Part of a small language model's weights: 6 heads of 64.
Each number is 128 + 32 x the weight over its row's rms, rounded and kept within 0 to 255. Layers, rows and columns count from 0. Numbers have three digits each. The size before them is the row's rms in percent of the matrix's.

# layer 12 attention query, 384x384, rms 0.0799, rows 0-76, columns 48-95
108:084115154076160121084107118127151077116053158088132136141082124159097091129103085121109156104154141143116150186127119151130139112090103154080135
095:145128138068163164129166121138098135124088144117184120089069118146094116147125081155108077141135136116112131167105122083126134135049115138107146
090:155182102140091114136138159163141116083251110118083106162148104072098101171125170158132139097128101127109153141126110147171158163158164088102117
085:104145117150125180105078098135159108109075118128132136138111103136154144114114113151112168156140094109157142207120128092111126181085116200145137
085:132140134119154114162168137185145090167074139130170167074126144149106120145181157134076077093126146139100121143142124092101159086098121139192120
089:119152133153112141149097086095140053166101107055135137141147134163155111141175131127142134189140148185187210121137115136112161097087102170135168
092:119115101119108155062097092139149134100194080165086090118160092110171105135106141144164098200077086104112102173146137070139159152138118141074118
108:141098114130118033099154123120121117130107166142144088170110202127084191135124063140072099006155105167166101127144141151122083158127105148086156
100:127121109148176097119102136119168089060121174085077097144158144148118177079124160175088134120149075116130124073172135085100095137025116149149160
098:072146142114181105113145177156125105162073184149127144161073154134133167149139130120127171044145111112125196076096110184098117152061155198155135
097:204156103109146119140113175106131136133129087125132054108094136089111138117100153113128104226138154058106073159116128068201141100140123120095189
105:138119198124131117192175157175121209121110152085140129079160114118092112156124121095134198126124216164107119071105102126140120117173135111189121
088:077152165136156099224160097142088190191133135121118121126150101120074131153186147075133148103153169145093148129101128190118084137130154142164170
108:088163152164092169118108107141117182150135103091151096138130132096046105118128132046141104110157159070122128155181117148107097133155065152151190
114:132160160136116154073115141127124142139174168168050199136186120102126173150135074142133095101064078158125136185085139117123125106081127112069085
093:148134132147181140106077183126123059126135152157143098152105182122139182113172105118095068055146070102133102113124146134165082088071074106064141
088:140165091123108105170156093134151155165148117073124164092184079089143136096078163110170177126152200166152158153133143173138122104217151126192170
093:135142143153168123186115107141130106149198157141117151109132099103154157165186122102130138056143069201134111106087100179077075100168134168154111
116:097133088132127204165106086098139076191148142086123144133121105104098134185178195148162160126162061179141085128145115125145108101142140108098106
102:123083074123146145133098143084145134171149124090131132186122088112142183159058169121191130132112111151130133147058171174104192114156169110109100
099:170133102110127112137111161165154121104168128181070170123187081106174183150073113150130123080116096141162120150086180139082139135158156107150057
104:151112153098126165083105181160160104084132109150119119094079170132132123104176125195122105112102114087116100116131144095126139108071103121100132
105:121099182118197107156161133128098144156092135154197073149052155156101131111163143049129100105156126111113124092093067144129083124113124159099155
107:135101090128118150125112146093142125110149115146230082149068172147109119120170136104103113186152117099090081150135155099155105126101098141140165
114:118137135146161152160114119188094099113156148140214118125153170098089090100128063122075105084101138130083151080130113087116070134132125191160178
096:093087107094147166103124158128118168099124154144096149099092128174146103085127123134103124124143126143130136152104091077094136165100166184156108
091:169109174149124160119201182200151120072171133159131101135148144131138159080155067124141105061111080114081097087148088091120086125134103126127161
103:140140137077115115146154109130145147170106141060121153140102170078068124137137149118179148109157164170135100115152149183143119117146114056109122
096:124135134147141058121149137120089144132100095079109153140173082106140143114074146170168155078070161154190187156140110193119140193149149174101143
110:078131148154140149121126094167181072114125128089078118104171153126107174103170124165134125059160070112128147084143121125157129151116106129123148
098:076112112172111116070080119100088140119120131069153102158174101149157071076088117141139111161077089119145167169191098114149140146117094163126209
097:189175164084175154172173138144161108122130103195102131125053144148095158141165136111113109106186188095109073099094125125134116134130154102096088
090:115116167142130159148147121143096170106144114172163095173112213120196158109163124115113128124048136132166165090122105078139156154070139125131074
092:136105150145091125069151080068192086148099162082143152166138100124162123092133140141129140107148093119202141126111165160111142130093086141175156
094:130148149105175177133121150124164062138081151164115140123140117154087178130173165132127142161062160132044150115105162122081108065132124097149112
098:158138143145153121161102119101078156096191108143142141133129127045136132105112136153146162144094108128121142162146142119163101122174141139118154
094:141110137128118120092164101124134105142082153123150144191106122132091117095133114152072149017143102153210101108091138135090080144127117123130160
098:115166089142133150145146110074135120064150053138077115113180133106098172065150121163163138085119137079164138173179112113118104141195174161114164
088:087174142142117172191122144176127168137187097133151123089163141148151099157129183083178124204141155074134162166125107143162159121177131087150074
094:151104094115084141060118110141170098060143113172092115135151076153167082099124131158160093208097043124118094172158131068186136147087099096094113
106:144126129187146124118156120110135145141103161097087158124115115098114122164104136154131154069130083124097115088096144192105076147100059093161177
088:146103067126125119038164093081134157088134134119132118163117143139108138155173129200101094101102116110154102190122150120138146138139128114075120
102:157133161126181076175170187166093129149108146162133112118149094111122097142084116054170132133130170109097115090073100181119094121116113113169158
100:078073112105106145144142106110071131183159133185168152112084160115040089163156087116120126121144168164142108121108127122097078139085127160192090
100:095203101171078130111128143104136176146135137126139097081129164116099105148160100126081110091162143091191110192183115083108096143130092171090141
118:169157147176093127142191188121151161167107087191133081075144187114126123134107107089062143046095193076114112113118125120065120170100132190152156
099:142117107130098116061091086095153183124121130135140146122131141157144123136168128135101124195148118147161087148126101108125082102123157076064109
107:165062124128123098110133120169130134142081087141158136151122132139119050095088116133119055119136174098147106119163157134149120160119099142092166
094:096152159191155175173126110169124115177138186142126098166125108140118103083178162093165160149141107152115149108138080188145123137056110155215143
086:140131144149142137101093141133089116098121118116154110148087150186069109117172076131111106162116098064124103133157124093150074139072126148094153
100:128173141158181098104126177159062132143112159183101088107109183157112119134161096067096134095148093077118124098131089089128063093052092173102179
102:118134114165106165154149119144158143218157195153084180038176099075111135178129100188121143096139141150131122106142139115077104095131143159133084
105:083129157135118132121101083125142163126120205115075169032150119146137128155122100134110152141166063170138104120122090167087117140178172097184117
091:165115073104076126154097143115168096113165105107110172155117131089122158187118133139134098104175141173132076138115238156166133114163132088119078
099:118129120117139188076119187129170077030138101169144090109072129159163141126188143195102095161115065062158132127130147067104166138081120134120124
098:153114070173119110108079116060153065166142113119117172156171081082148155093077174125130114117132096209146201159095186146127202103157160170146102
093:075132116124062135129115138093126164179109138059146081147151124108142087066145151130128157205120184156170164163146120117164177173100103162171153
098:143120102105185088129130108123192068101110097166058133137102171133141196168189164141157126093182098130148095125093150184159161128114157112077070
109:110168114113093186134131128155161156118179121135160102169113161110138129105144120110104088179115180130165113180161151099130188091105116065133105
116:219133168151118177148176117194085125121171123116188170086150144116093098108170082124136106102136127124079100126164127084142028101145080143136162
104:181143179114118195121175154194147121122139100134064174074111166132095156117186096141137099102154122091110085096168128107163072114108110105102114
099:154148157147097204128145082152168120087145111099119134107104149142130127082186096172111079192169138048117103126196111117150100131129152116138135
114:178115097131175111143135181134140159170163139181133132134145098062139193124113121092128126054081154176085118158080082168079124097146172153131079
092:150140109110149082155126134121143114132138088159093132141132118110109201189111174108141166096141134137110111116069192131109160105116160095139079
092:119152109160131119084076148143194072154132060144154089103131123125106136114127145157168122140157104168112151077147096145112168075135146134174147
095:111084118095097123122155118172091144145110134102140089161133176128153121145140125096112105111150139124102091142148140145189170147169112155138055
088:126125148124175106175115151115120104110182144138158138138077151099155039100160206140152210154175150135113112132125121134125112053068135048173130
096:183135132061133079140129115153161134184142136140098118163156155148111109196102133159136160108163190105160085132157094164150065079146108112097124
090:142134141127097091134140176153094161132101123149088116094118076120125127129122109153177126127118158135170175142118070088113135123127172136118139
092:159095063141128088166133132152136116121171127151143125175140161162100106155119106134127153123159156085097079129117121121172112101237150144133122
104:124123073117108099168142113141116164155096143083127157184124134159112124133085086149136163095176117139169126180173087120124089138171104161148138
095:125128111133142062090147111104155108158136136184147128165147136136108100199150131195146148112154101106124093150091142141095148097122139123226106
098:109120164123175091125113163182135125191129091106119177121097169148154069146187125152131148094142134129086111083081139136112099205103160099077075
099:142091097155079150153115141131101121040117155122092085115114082107124152116148150088101096129124123113147151154149156087129177080150070159144181
114:151121129135175111108133130093085096148127108205091100103092136136151164104143092117122096107094158122110110163105191189104146156044127139185137
090:143160130126153146150097131114155113119141181144128184142160133129081135171165095105181167114137161188150036137072078096110143115174182124059071
101:128121134186162097054094118091120190127112100163121097133146116123129139072114129136081110122161113100121217125168136156065124114092125122208175
# layer 12 attention key, 384x384, rms 0.0795, rows 0-76, columns 48-95
102:154112134152137122102129163178166114101072015124122131094161141153117117115192159176174134156110138095112094152128148178154093112154136164154189
090:118163140125164106179183191144148154122098054162075138115139150168206125162186145146076144077096136162177093157117150179125109129176150092124095
087:160128147108121137100088123137089165164151154105075095081078141110103107123141150095089143139088169120038098084138087180123091126128112174092153
091:091098138096057169110088097165108134096100140104165126139155117144069097148106088177144152079069127170105145159098088116121071116125099107130106
091:092119150165154134127146175127152123092122117150117125127178113148216126145119163088129165142098130131206136184145127134148132193101166135135122
091:110070129105091140113117115137142178105098162131141098145196131115121066157081088125173133072058128177104105123122121117121129133144065097124117
093:150175103145158107163143147109104113184144133098106135124066118087135171075161087163087142101152138120084110047167165121167104087145160139090154
103:130174206139114105090120072167139141222117161097125152119119199147040172116106103151106105132159112067098119103116101101135111115078081102114147
103:075117156130166166108089101090126154077105088091118092098149117135130111123161078135124118132165042169168150142174078133103173115162141140173132
096:114137202116117124111103103124124146161104109154096096151164158129075145152112156146145134125107126094107140131168087075097112104139077087128134
088:135104109138138138144190172097143148102138148086187136139118090121165143074135128114125095166154148152159148097184118153166132154172121171149112
106:121096145116125105133135106198101073167094110097116134134137187144109078116110143177105145096107126131130118154108124158120116161112057151058169
082:141130144153130125107152089181118108126086125136090134132092188175073100121106148151083118100113076102131118138109089119094131117092074096118148
116:137085074152158142103161159153145099075043102144134163119089115154087083108067121156141077151141136116136149089151099112125146158057113125120165
110:106126093096081132147097129107125093115183131135173151123112114128115135136141057101126137136140135175117123142087136140102119076161118146128090
099:205169037149146155170128139070131135112156095145172114098080116084114170101126105105105129086196165124143099093139180124162113087189176154081125
094:081108255104107119114163109172112123152077156110072106141159154156132077136152123150101138146083094132116129160132093091080129123061064059170158
081:113160137131121198147152107170083091077167070174162084144118109117077038138150113140105147049100116138151125083067169123083139095101113100144130
109:082164166174122133124137089109119117086137045179138128147118061163093059156180119117108093070146108096147133073087116109059138093147151089192126
112:113157147155070098124127120113118129066136052161126151134088090159027069146179105094091079099172085111116130083077143102108088110146121111178163
101:103130175119077124129140113124078070158144146110114087104146114090099065144196079097085146122154115134133120121116137093098139048189087096153117
084:186096053094140142160125145083137085105172146079162160158115155100182169112142154106150150138101167156105111147133139145171133179085134208102081
113:148134057155154108111060148142126149105129096122179142185115155114109203095071160161166131103130159114091160147125148177158122187117121181076125
088:171134064132122112116151169118098131099149186146157173134088135111150164106119139122093115088133128143101094126127157135150118174125144127094138
109:120140115135158187137115190170077139080109155228195117118112158097132145108098120157122101057129086154154132162159140133161173201123112148078153
104:106122106050131080132091113152104135143153203140165156148124125179127152117126094200109167087155086211145144177124122143125098164098093161152094
106:151090029127171090166115173118129137100172107116182134105098191148150189146148175178102105136150179147097111136111161160168137167106133214082112
113:114144177147135179100172169166100129170093067146060135104200097102127105119145159121134183130113185090103189075175171118101136155067135152082139
089:078119123129145155136146086178174126133135104099137087133102169140115123160106126136125120173113103135148158156134106171125119126100117099144121
104:138116135172129137184128106157154135139112033100156100100156153140125152129157126157189148139138108072125093162126126124143101140118127181139119
109:074072128087136099136118072166170149082084098118188147131111128217122116210110117163142093145104112185162141132108163196116108165129144090149090
087:167108128106133161162137162093152099197145166076131154140133130100110140101119122082158182107124148097064107106124136096138112148121152196102136
096:148106162117132142182105130134045157141032104104120170133159120126112124079133091167111055119076153117120146190116149108096075109135085131103146
096:165067164155113117161154152107097136139091142102127148134219106118157101125032116090126170120103161179120115170148097121133146139105079177086127
094:132126192154165076169155151141197109166140042119103107104088118149137127155195169184086141156081149129125124088141168152154106099136144107146150
092:109083172113132172078074104108144104137187150072072078119102092105124062144164143161152142180136082074101146110144140148170151151089156168127098
094:124078157105106164107138104155070130098106158147170129130194122095073137105074150123164179127078094113128137223130127115119118156148076131154125
100:128149148099120069106061152117126163170156131139074100117132097142102147131157172120154146146164118101110112096132065164108143110135170126172113
088:136154061130171105150202209112146114092147145145149106150113074107182145145155121094133129146125140118148162087127154172147135115140177192117138
099:165162091193175119160141131117088143154150130079143119120063130093111177073136116151100100145161149101109122070145142135134083122217118149109129
107:145124164160141124121171082178154082130067082186102136124102204147066156153155140140109091104140091095140104142161124057094118103097072106102168
097:171145099135134146151150122137173086132143143078150184169083073127104124156049086104124133151163102079123099139096164115147065082132134108156120
113:125085150113092139112130146156118134117098111180106111153089177121091175122137138175117079090081108104085144129166130111073087093138102115053174
099:079127166146108122090109077188135154145096154162119165151165143138137140168085124155098164121069161134094138132130144137087129116076076105073110
107:129129092147157101126144151175114149142142208097208154129144095154125135100113093090131129191120138103087139093133118148178135160062166163182099
122:124165095145131109095118102188196127154126182148194189140123169115063139125069106152136077151117153093110145145134103112191109206072114168137122
102:129181041141137108138144153095113150130133098129117137146101085090142114126127140112116145138190182182133144090104137164198139126141191139163092
094:161083121144113157133159178070148092103098111129092141112111125080153101120077168125139129128173131119123154136169126121162134172096110128035142
081:117122164148180122189192086181213156088088117103115101147162122145068092136073101122132152104080179103091113067073151127091106103122119115088139
093:162099081133163190146128197093124139097127111108154160121103109128159146110111172100152130134155154148141113114123174143194163100146146136109108
104:173122036119164199118073160144084130094137154185175187142116151129097173119120147142135091095150153133111116117141166126178133162120138169048104
096:095147165155130157096146086131128146129193153153124078163138101113125102144157122110127122104105141124148116131093093134125165056114138060199069
100:074122189128083129148153111147106186173094119116050103120180124117135086141112091149110213130157102185159125126117139119087136083135112097172099
106:138133173124053165130155160089061083090157144148052141104126088104131062125203108071091125100134111124147137076115133075074131073157096075141167
089:174115043088118125162107148101092089111170151134190159128088136109135170122150114129148098085159084153103106166121135113146106173168182147156109
120:150135143131088103106119131150108083090155112201180055119096131157084073145175129131096077076157035108174101116091089108099105106179138032184139
110:104118129102180040123158071173173159094104188141160113121117113206129144112097125186102055141087134149148141138143078146091116126147125091145119
104:204169064157130120156124149089121079115232101122129093122127137132084140108153165081148154126143089088093106161110118091157081111137148172149120
090:121112164045115151126133124101122110161083209129100154069132097133145127127094088100106112137096193125149131118146148127139081131173128128102144
106:135087092151183114139117177140103154074137128166169132130135136100191167135137171149105168114105176166071133118094190141139162182036113173036120
118:146106138134126155163110155112136171165169082094104136149185136105200143135143140081142211161113229128076159125134178107132149136038127212100104
105:168116146125132121171180162123153170166088125083123170077117099106180161149081127106137173155121198188124156113114137100114156173037163153156125
115:117146129168094116096090080104108118136213128098146094168101146113103140138186140105122073112075158098130101104139126126124070041121123121158117
100:137153155185114158084109116099086099168136121148072107135157136098091093101186113076129113163137111039109088120143115076113157067171107118128155
089:105139115110169178160122173120078166098144180126092168226138132125158147132180115143070181151150134141098101137147116118105161139226151156136093
090:175120162094116125080126091120085153126157116098064127123117102150075147102172206105190114160107063128184077163141181094129151122122125083160121
079:092151128119061099111124184140083134151118123168100110102106111084158089117135163133169189142105074155157158131097181100146146070080098145166141
090:083153057086180169127182179186081148117033167112111146179116084136136147100186107132199099120160083133153140135099179118133124167159115109129139
087:128179121120095084177148198160092127150143152165114110150137123117120146192111074183097172143107208112078109154051171092097189106172164148037130
096:159117118079173147144202113159061151144091159155129134145148149143107135154120095150112125135107126116125120096120160113173154069167147175084126
093:103146136110197185068127142113086146152114128134116136166113116099102161125090132111109143134142104084092181193102137105094110094095107128128138
105:154114152116123130112076067145131152143082078076210127110138115088057205136126116129075164183128213098098186161143042116077141134102147083134108
106:101169118137156148096139088124104177147079121117123125141087120129102150096118144100169111172139141142140176164126037167110094098068093071166128
106:101068156120032119175101141111123120143165144151112109124152160132140104177139134141105144136126090143096101115116218108142160169181095143163107
113:115148166124160082139144156165162158111173133157125140129103090109141062122124167122095109076160101117162126101121161108074083133143092107126136
106:237133119114208182101153141080134146170072099153159117119136111139106159109125112100146145157100165124147137106100031165111148106075128074153103
093:087142143148086103159084162119218128114142099125126182153067094104122093156148143117130154100190109116111118145125157087080095149165118080125159
# layer 12 attention value, 384x384, rms 0.0729, rows 0-63, columns 48-95
111:117127117118120177150082077178172099133137143153128145120128133094133133119027079123130158107149110089127092145164122144110058107172031115133133
092:111126114140173056125077139169105139147118102117114122136159175164153117197129163151114137135061165105107077131079132173194173192138157140080132
092:139180165157153160117163141114126126135109152127158125122079143077154148060115022059093146119109161117091130096109130110108125140085098133178170
104:157089164112182072140137093074161130141021108087087154115162161068179115156074110142084150176070137121041125111090173135088115157126096147171128
087:180102136163071107099173192115089090121166137157136122147114101063121109126174097098136117093201145141100154056114151136114136110099117169131144
093:079112129075102142128207148169106090103150135107130106165104081128110125151179153145139144129137118137124184124171155154162122109118200131074106
091:175157155124187136121095134089130164118141153143102090145145176140207152050110148095098140092053148139179066107098110145089153131143068124211171
092:102124123110177086125159123109123106169060094116097171087141103075158140092115155149086087148139122113102153092103192186048111120092130121175129
102:057129142149130098104100187149129091066133129178175083156129086162158109159185143166162143131103097095170099135115112104139171100107127104070133
094:180102116122203129136126076063156162120087131082115175136145107066147095086078140171074116134113102103085134083049132158065082105164096127222131
104:203092125142084178138139065172113138146175147097154159128148157125122162142159078093115137119090143151115094128106078085151198117124141154124139
107:078141150137101099134203147091118093100158135125093176122097075147127124086148114104120147129142084162093178137128139135140104106140100135162169
099:124117088184117050133150170122104131139182144089105172100185143113171153094150167088116139150135196189099103107059173190178184170160151167114159
103:122113133094193109175126126116112129132061120123106104129156136093127098151127189137054131140147144111119108100052147152104154137126135102131102
102:084065111096155099142124125168144114105051127139184198077122096119163116107098126191102091150123109167100123138118161204110104101138120122199130
095:149136140124118138149118165142113119168113128185149174132127110043140113108115054071135132144156158110133151097102139131096132130079095150131156
112:102108152126130159150123090143155142141091101097097090134124137112122111152069147179045135090139138066077144094119136118068107140169115103120100
096:148124132140162109127115078108142146189135137086103124109164205026139141114065149173069135173160174106125110086091176141126123146140085133138089
113:135133146123138115115092129190088146203100106140073134094126163119128164189099078104123116121043157123103074136149115125112158155083184090064155
096:117150121082148118140078086108128128145042144117145073084097160101114121167117138177084135145122110096125153153117161121108164141080179139083102
099:120126129144130118082140150099108127110123151155144054099105114147166201112177132122072129107121159112184126116116172118074180115118176099135126
085:165104140150152131101174173118102140098121176121104173096128114092145198031120098124090111143152157107156134083103178125073123146103050135162173
088:075125098119106153132142133150148156084169146156147099106160126220130090156162174149108129151089064152140124160149084134159115108171147058124118
103:152124122085144158085126087130142161129098133120139113112138146081108185097084102112134118107150112089154113121166161103076094109146117081088140
096:151119116147157158138116115132133145174148143106110163119131181123171145120085111059109142107090153163109116135119142161139162144134155131129143
098:115107152118129119116121132063086142124108165125066063120111066194117134164159159102068125116090112104203152113119105149117119132099157114108137
112:141159126139176130140105079081120172166136113076090102111159220109091145152055168161062119180170182070089140106133161123140131152160113127080110
086:058109100101098203119108101160152177146089127073113118114156126133147184193085134193094126123104115107144101183182110119164112142145198106041102
095:045086114121174073138097107122140116183101100118093116134156139097143047203085155229133112155086127072065098108080173167131114121146131124131100
106:141127153106170148079081107133152164159074118100107062126119178073125158127063133156109122131143167051124101111133149082079100140119120098102109
099:121125120110116119121114127193134107115111109163130180121113110035139165097104104101128106121185140161148128127155190135078143101109119116167160
114:123123139117152067151064123178144095135078089161193175107129184107141094167101031082170122143063146143079085152168119116155141138069090161132158
095:043113107105088141143106119173141104128144132136118112121131062186122157199158169190176139132111084142144162174158135138145138136147172107086071
087:145118148139148134108116201134139123113161133182146102129128089118174124052124158142161116084143126067180111108096111166049124078146085111169170
087:062153134110101132113060116150101139163101087137159123146173184177160094221165162175090128141083126152176085189116122118165189119127186136050108
096:213151159149136149109104136099127138132149181159156100152127169107190147076114085061096134096142167112146107104107109096098141133091090095184160
095:067121109107096100066091139196112082119223118140172054131142114143107142152154136173173132124138106070227094172186147097167145100156128068066123
105:116148142116169094128064124106131152151154139127135101066163154120103156109089168121088114173150154144170143125144151140095106137133108070176138
102:161134170116105162105130119106151151120120124117141084164102146108082132144085127134083125133165113109099174101168127050113100111147122104086092
087:180192117147106166117129149166098131128178120163123085164119133184123137176134166065166138116110135081132139158117064077179128157110171080040100
086:230114114109193156152171122096133140205095120102146119127114187115144157068052108070078125134129185106093168061110118100076100176080071163153119
094:158187155151154174153121083099117147204122140056067119143144189145120119185079116073130144132099154146066139171127078114193119172096141144081152
104:103083145141137132103098152127137130110105141155109059147121084102169164110190144135152125078101107135202126119147133155081162100158130114146146
099:166122096134141139134080099164121144193123099101154131089190236130163104184093117153118118158089176118123084174144097107176157149130122159090125
093:047122099120120118156147081187133115082143158132096216143133049175120126164199124168135105117092083139185115147122133150151119075135143100122111
095:195103147101172096125151160101109131174110140136118116143117133055148137091104137079100132113145171085094141047072163126110123148117101135160158
085:191136130136171129094161127065123157133131134131111117119112118098168190025139135125088133080158166096143132084082156177047122133123079157192170
115:160104120162107094162163138120102076195143143115115089140147117124147107172170077108143142094120160106117168120066088162161177157097144191098120
097:059147127120087162116150186140147139090129146180162089142117050186134124182187169151143139132086086133131119171153116124138135096121179097083122
119:167069156112143145138130160179126126088087128161173164163140128148122089144158061128131108136134105095129110139137087130117137125116082152132121
105:094126120124097107117145128135122102068177163191130121141129134186163083148211130130111157127129106144135100147084137117183185124130140129136130
097:183114147142155146115104127092109160172075125115121111153120156059157146094101115094109121067102166101128077128101113120074109149099104138131180
105:081089123121111086082115161109145142028161118152189140112108101161135091104142209193179100120115082173119113098114150207123127120151171108197085
095:138191157115116154134096138132154119147102117123149131156106110138095105166088117110175096121146110085074157158171059083189163140125106166140131
107:133150118165144089124201169073108130169147126119123125159145100149148059111147141086062152128145143178059150106034129164141152099140150119154146
104:154165166102099173123089088120141155145065121140126046118091189135095148180123130150155112133119119070154124135196096065140144143093107114101099
096:136122133069166144179083125171134128141089120128132093158163075139150131167116139171172125126045130097121112141155093161158119161106112143121111
086:052132088121139144151089089139162143087097115149152164133123098149077130166130148219127097172137102164125154136126152144151119162135130109099060
091:119137126151127040129123101103133132085127124100145130063144148225134068146216180184132126186118136147085152133106120126211142146159131176138127
090:181142115152108115085146115109109106165148138128114107137083116097088192069140090144139122093170130097148198100140133072081094104100107125115123
100:119131136098174181132076150131139115094102118189149155134082116174090123102070114134127081148185106059128146151168118093111100123093061077104088
082:070120129105106159132107085163121103110118121145143124153115110169076124219134150148149114207077107097106142159201132101176135114110172108069094
094:190101168131119139151143169136106114157085172160117115149119130084110146100152065070113115145131154113136127104090138075094137139084068160121139
114:168129126134144146072125134149147162118160132131137108143127095131079195099081179162154100143216127075153131093169128060103082107154114069091111
# layer 12 attention output (transposed), 384x384, rms 0.0725, rows 0-63, columns 48-95
107:077109110117112152162152109084127165078146110103120110152150137159092153167113170119123131113114115184162075142176108130137150153116169076117062
093:188093171116131116083178134106089128143110097131095093059131115151101124104157139104115111120181091132178164101139159082091056127144085146114172
095:093139107149112123114103110173116147175113106113137151193173100130124090141094089120118136153118129117134162147187105187116182143098159161096132
101:148138102084079110111182166153144122154104129066172099126107118167154147090118107174156108132188074147223151172171109127115148119116085098180108
090:058162161147144092132058091147140163134081151098090133144162093127127118114074081105150152143094091060145172166133091161142163104103124163119153
092:176176118130146065173086112168163086166103079218091198075099154140172137126166106170141172122128152121036104143086105136139141084143111103116134
094:102086137110126156092163133134102123105063181051153087210168112180122093120122180095184160182115141145132133135176103164123121135085113182105143
091:101162054175126129116104136186139153131119160083210092188107108116161159108094091171147156152129133114172183192132114146120173067095118113181103
100:190112177117131110137167102133125079148075140134116173078156134164127097110163118117153128055159112109119109070114131090114061084170125124169137
093:094139102131085187179147143126135152095132157062207064175142109161128141136140163106192149116131147133220126182125119173142212129082137101181099
101:090112139135134117107123093053103115109152070118131042152083174136053088158136157068131072145147088184145131085190104163144108199108127136101164
104:122173134105121127141136176157162082167082155161120152114145112139128163155131092146160197076091140108092147172087126122144204121076134140114122
100:116136145100174123126160139139095117122087115131094110128152093159099121123099136110125144171110090081133200146151098117102114134082069151068178
102:171130102140111135127130173122122142150126198109147160104129122115145121096137179132187166168128097122172127148146100130097134091112097158158150
102:161133053138133156130167165157140126116175134126135076151113157137111158134106152157097127163174166150140113134130113093119085089145111081148068
095:094134103139126135125106108123141153134106161068136157174149113126109121138104132096134166109103104100096165134150116186087165132095141161090129
112:134141105142060082092101167101120142155134149122174145126100113082162138086097092164119107183115084130194142152160115073102156111136137112193096
098:114140128136119154140136142095095183093140096127178060133130116155140155140098145102154069174096104175214141136145129146111161157123104110132126
111:155053123124095070109117185068162118164146086075146100166096125146160144077117103097100140123177095155130156159175101136115110135102087177110111
096:179109107144129129141139140193116153166193099190156156116109157086169115118135107154085071188183205138125076094110178118148090101165097115184116
100:108123149170116094111114135150135123160104154115159145189141119121115094096089081126147152164103136127106169103132117127118127104114120145132144
087:078176117132129139094116127139114150131086148087168119228142115108117078144088096109137118168067114135114173162149101166129182135087139164076124
087:172101141098145123123179123105138064105180152176087132063111150132098154113179159144128138075186149127106096089101119064143100130172152108136111
102:089131122141105147130098156123174179133155152086161156237129125113125123074097087103117103182095133146118107159136070134136194131083130138164096
096:118077110076147141133103152061122115124136125090136060175085121176105117156088196087151128157146112190145143155176050189137109153064104146116136
100:130138171176095105129131164139137104168091181122134178112106150070144118099168098146139167141095146121078151164058140082130117139129101187162178
111:143150105133117120150151147111100185115166064163151083107111118104155138139123105128102067177113106152188136143146158099108187172144114093143130
091:171118095120117079171122168076166093120169073140147117101069164129142138140153166141068102138171149170094083139110139100151102144165110094132103
096:194135155113090147124157190095134153113104146113160100062120144149126170104154166108133124108185088141200116138102156119114089111152067102161110
106:118118122154081132104112121134129197156155109089170139183139108089169106109095086134086079208122107150183138154162125128132157124115118129170108
095:101099088155121140150100139139175160135122128103172137234170130132154147102075120128118174158096153106103114148141091166108148106082140125133075
114:130055107117108111119151150132146114156130111086102123152130146191114168116131111112120134073187082126162125118189093165084088132121133111139087
096:178137124118142096171131149090142095123126113175113139054102148121149156120169152157135151090146151150081089116059167058136099120169117096152119
090:110140149125119153121122127138120143109036194075142138197197096155120090103089169095194158162094114102123138149144086141141142095089122159124098
089:182071170125144107085178144092143108132150126133099097078101164131082128137186133065101095115172118124150129068105167057113037121166113123148167
097:063089143141103140090118102119121136123115153070139104207169105161111093137101128074157135159106111128136144130172062191113154150090151173106153
092:177084217116130110169145122089174164086090109159135132111145170159112160113178123072150129072127120158099109091121151086123114137170125091123134
106:125096131153133180144133165160122187097109112119186141204138095076145140114053148134101171186106147141111155162122108099091137131119148129157099
102:103168112115086103097095132163155160186163157165120207139088140075173114109126069139143081140092087112137113140119119129111167107137143122140117
088:145115170146135110125108103092111101126163113169073156062103168159130105140195100099127141043132065127084121075157130147103156159139162138065189
087:096179071146128163082083118170101183112155135095167119188114128067116101141077104160115076167126123125114159100200145188108172152116155143097118
094:157101101124107099121126158108121127149186087168127124079075121110137146144159136121094099101133123156137139092163151165114122170132121157118163
105:096091180104126115137127121105150077100052187049160108186140110184126116090098142100208176121124163131131116159080112116176122114093106156177135
100:144081121120123135143146091088106122078172057100142072119093140154070147141143133105103101125179115190174119068185138129119091144154155086165149
097:124101142127146130160182145052136077108149139113127068093097179162111129157209178092125185058143157157115104121068134099137123156140133097136127
094:064172119142125122106091125160096165135076177059120121155154093132132108131080099135170149159090100104155175176166105169122187103092108163104161
090:083139121156139159110110116161089157108099143088181098225172088127132105139063147102168121218090176135159146180167124166159164114080124154135142
113:118143161124141119135099087110072099089086089112135151059132127130117118140147148096145156122119110101122132143132135131163111135123094158119177
097:163125138118141057089118115150160041170117169149062169075128125147141133085127086129130159062169124088063123113108129067132102090166122125149114
117:098141157142133140079130088112153098117111206078097133123132139129083103121139145104184094100154077110117125092130131141121083088152127145145137
103:134124199142154121124170068137095070104109162131081107076155135175080125154157130108171169068146112133119123083123170097137102111122123117136196
096:070092116137107132098104128111137141128107154012171099206140108156139086124078132097139133172120114127166161157198102176149153141082111174114131
102:169118116121179154137139124182124107138111156141120104129119153136128133104098143182117107155170156103124113130093134096143097070159127105159077
095:149131110112110142105115122164130121163155092190088155061137129124159149159155115150059124101146126104139071093134173153077072100166161108149107
103:145149159122157154112109143147101130136115169144099142096136086134121125111117143097170165121103064076141169152146099146109158118083117168117151
104:125106163135081120067111109106131133137184113133148153114095159099138111133157097106075054126144157151122068092112171135134111151172147141151116
096:161121131102119126118129118094108072086105128095132105088105169160130121139168177146161143090176165167149059170118149115138093091155126097153127
092:170134096120122129131170144122143121111186088185135108069084146115154182143147151163105116098168141143109105108075179112126110106180135080164105
091:144135165145163129108169126151069072155110119155077094068132113143097160146137093120140100099109104118182137160091163011134108105179104096184174
093:057171143164112145136076100156110173124123143108159166185168126071140110155098078137119128133061168101098135128115123142168187141100137156096143
100:124162104149095153076137129162147182151205148171131146161107114062132119150126085178076086141128125117095120071110151106109113103169206120138096
088:184139131111114099155157165115159115155156094181109150063075185104129148150208098158090121069185120145091089081091170093108104141185146091142113
095:070168145137132143055098100137119158132119183068126151165128134102130091103101092125152137149103091092107151130150120177111129147124126168107146
111:132182110121090137121066144112149205157112099165146148185122153084148103112097115142153069155043092156162100134136079128104165127127144102164099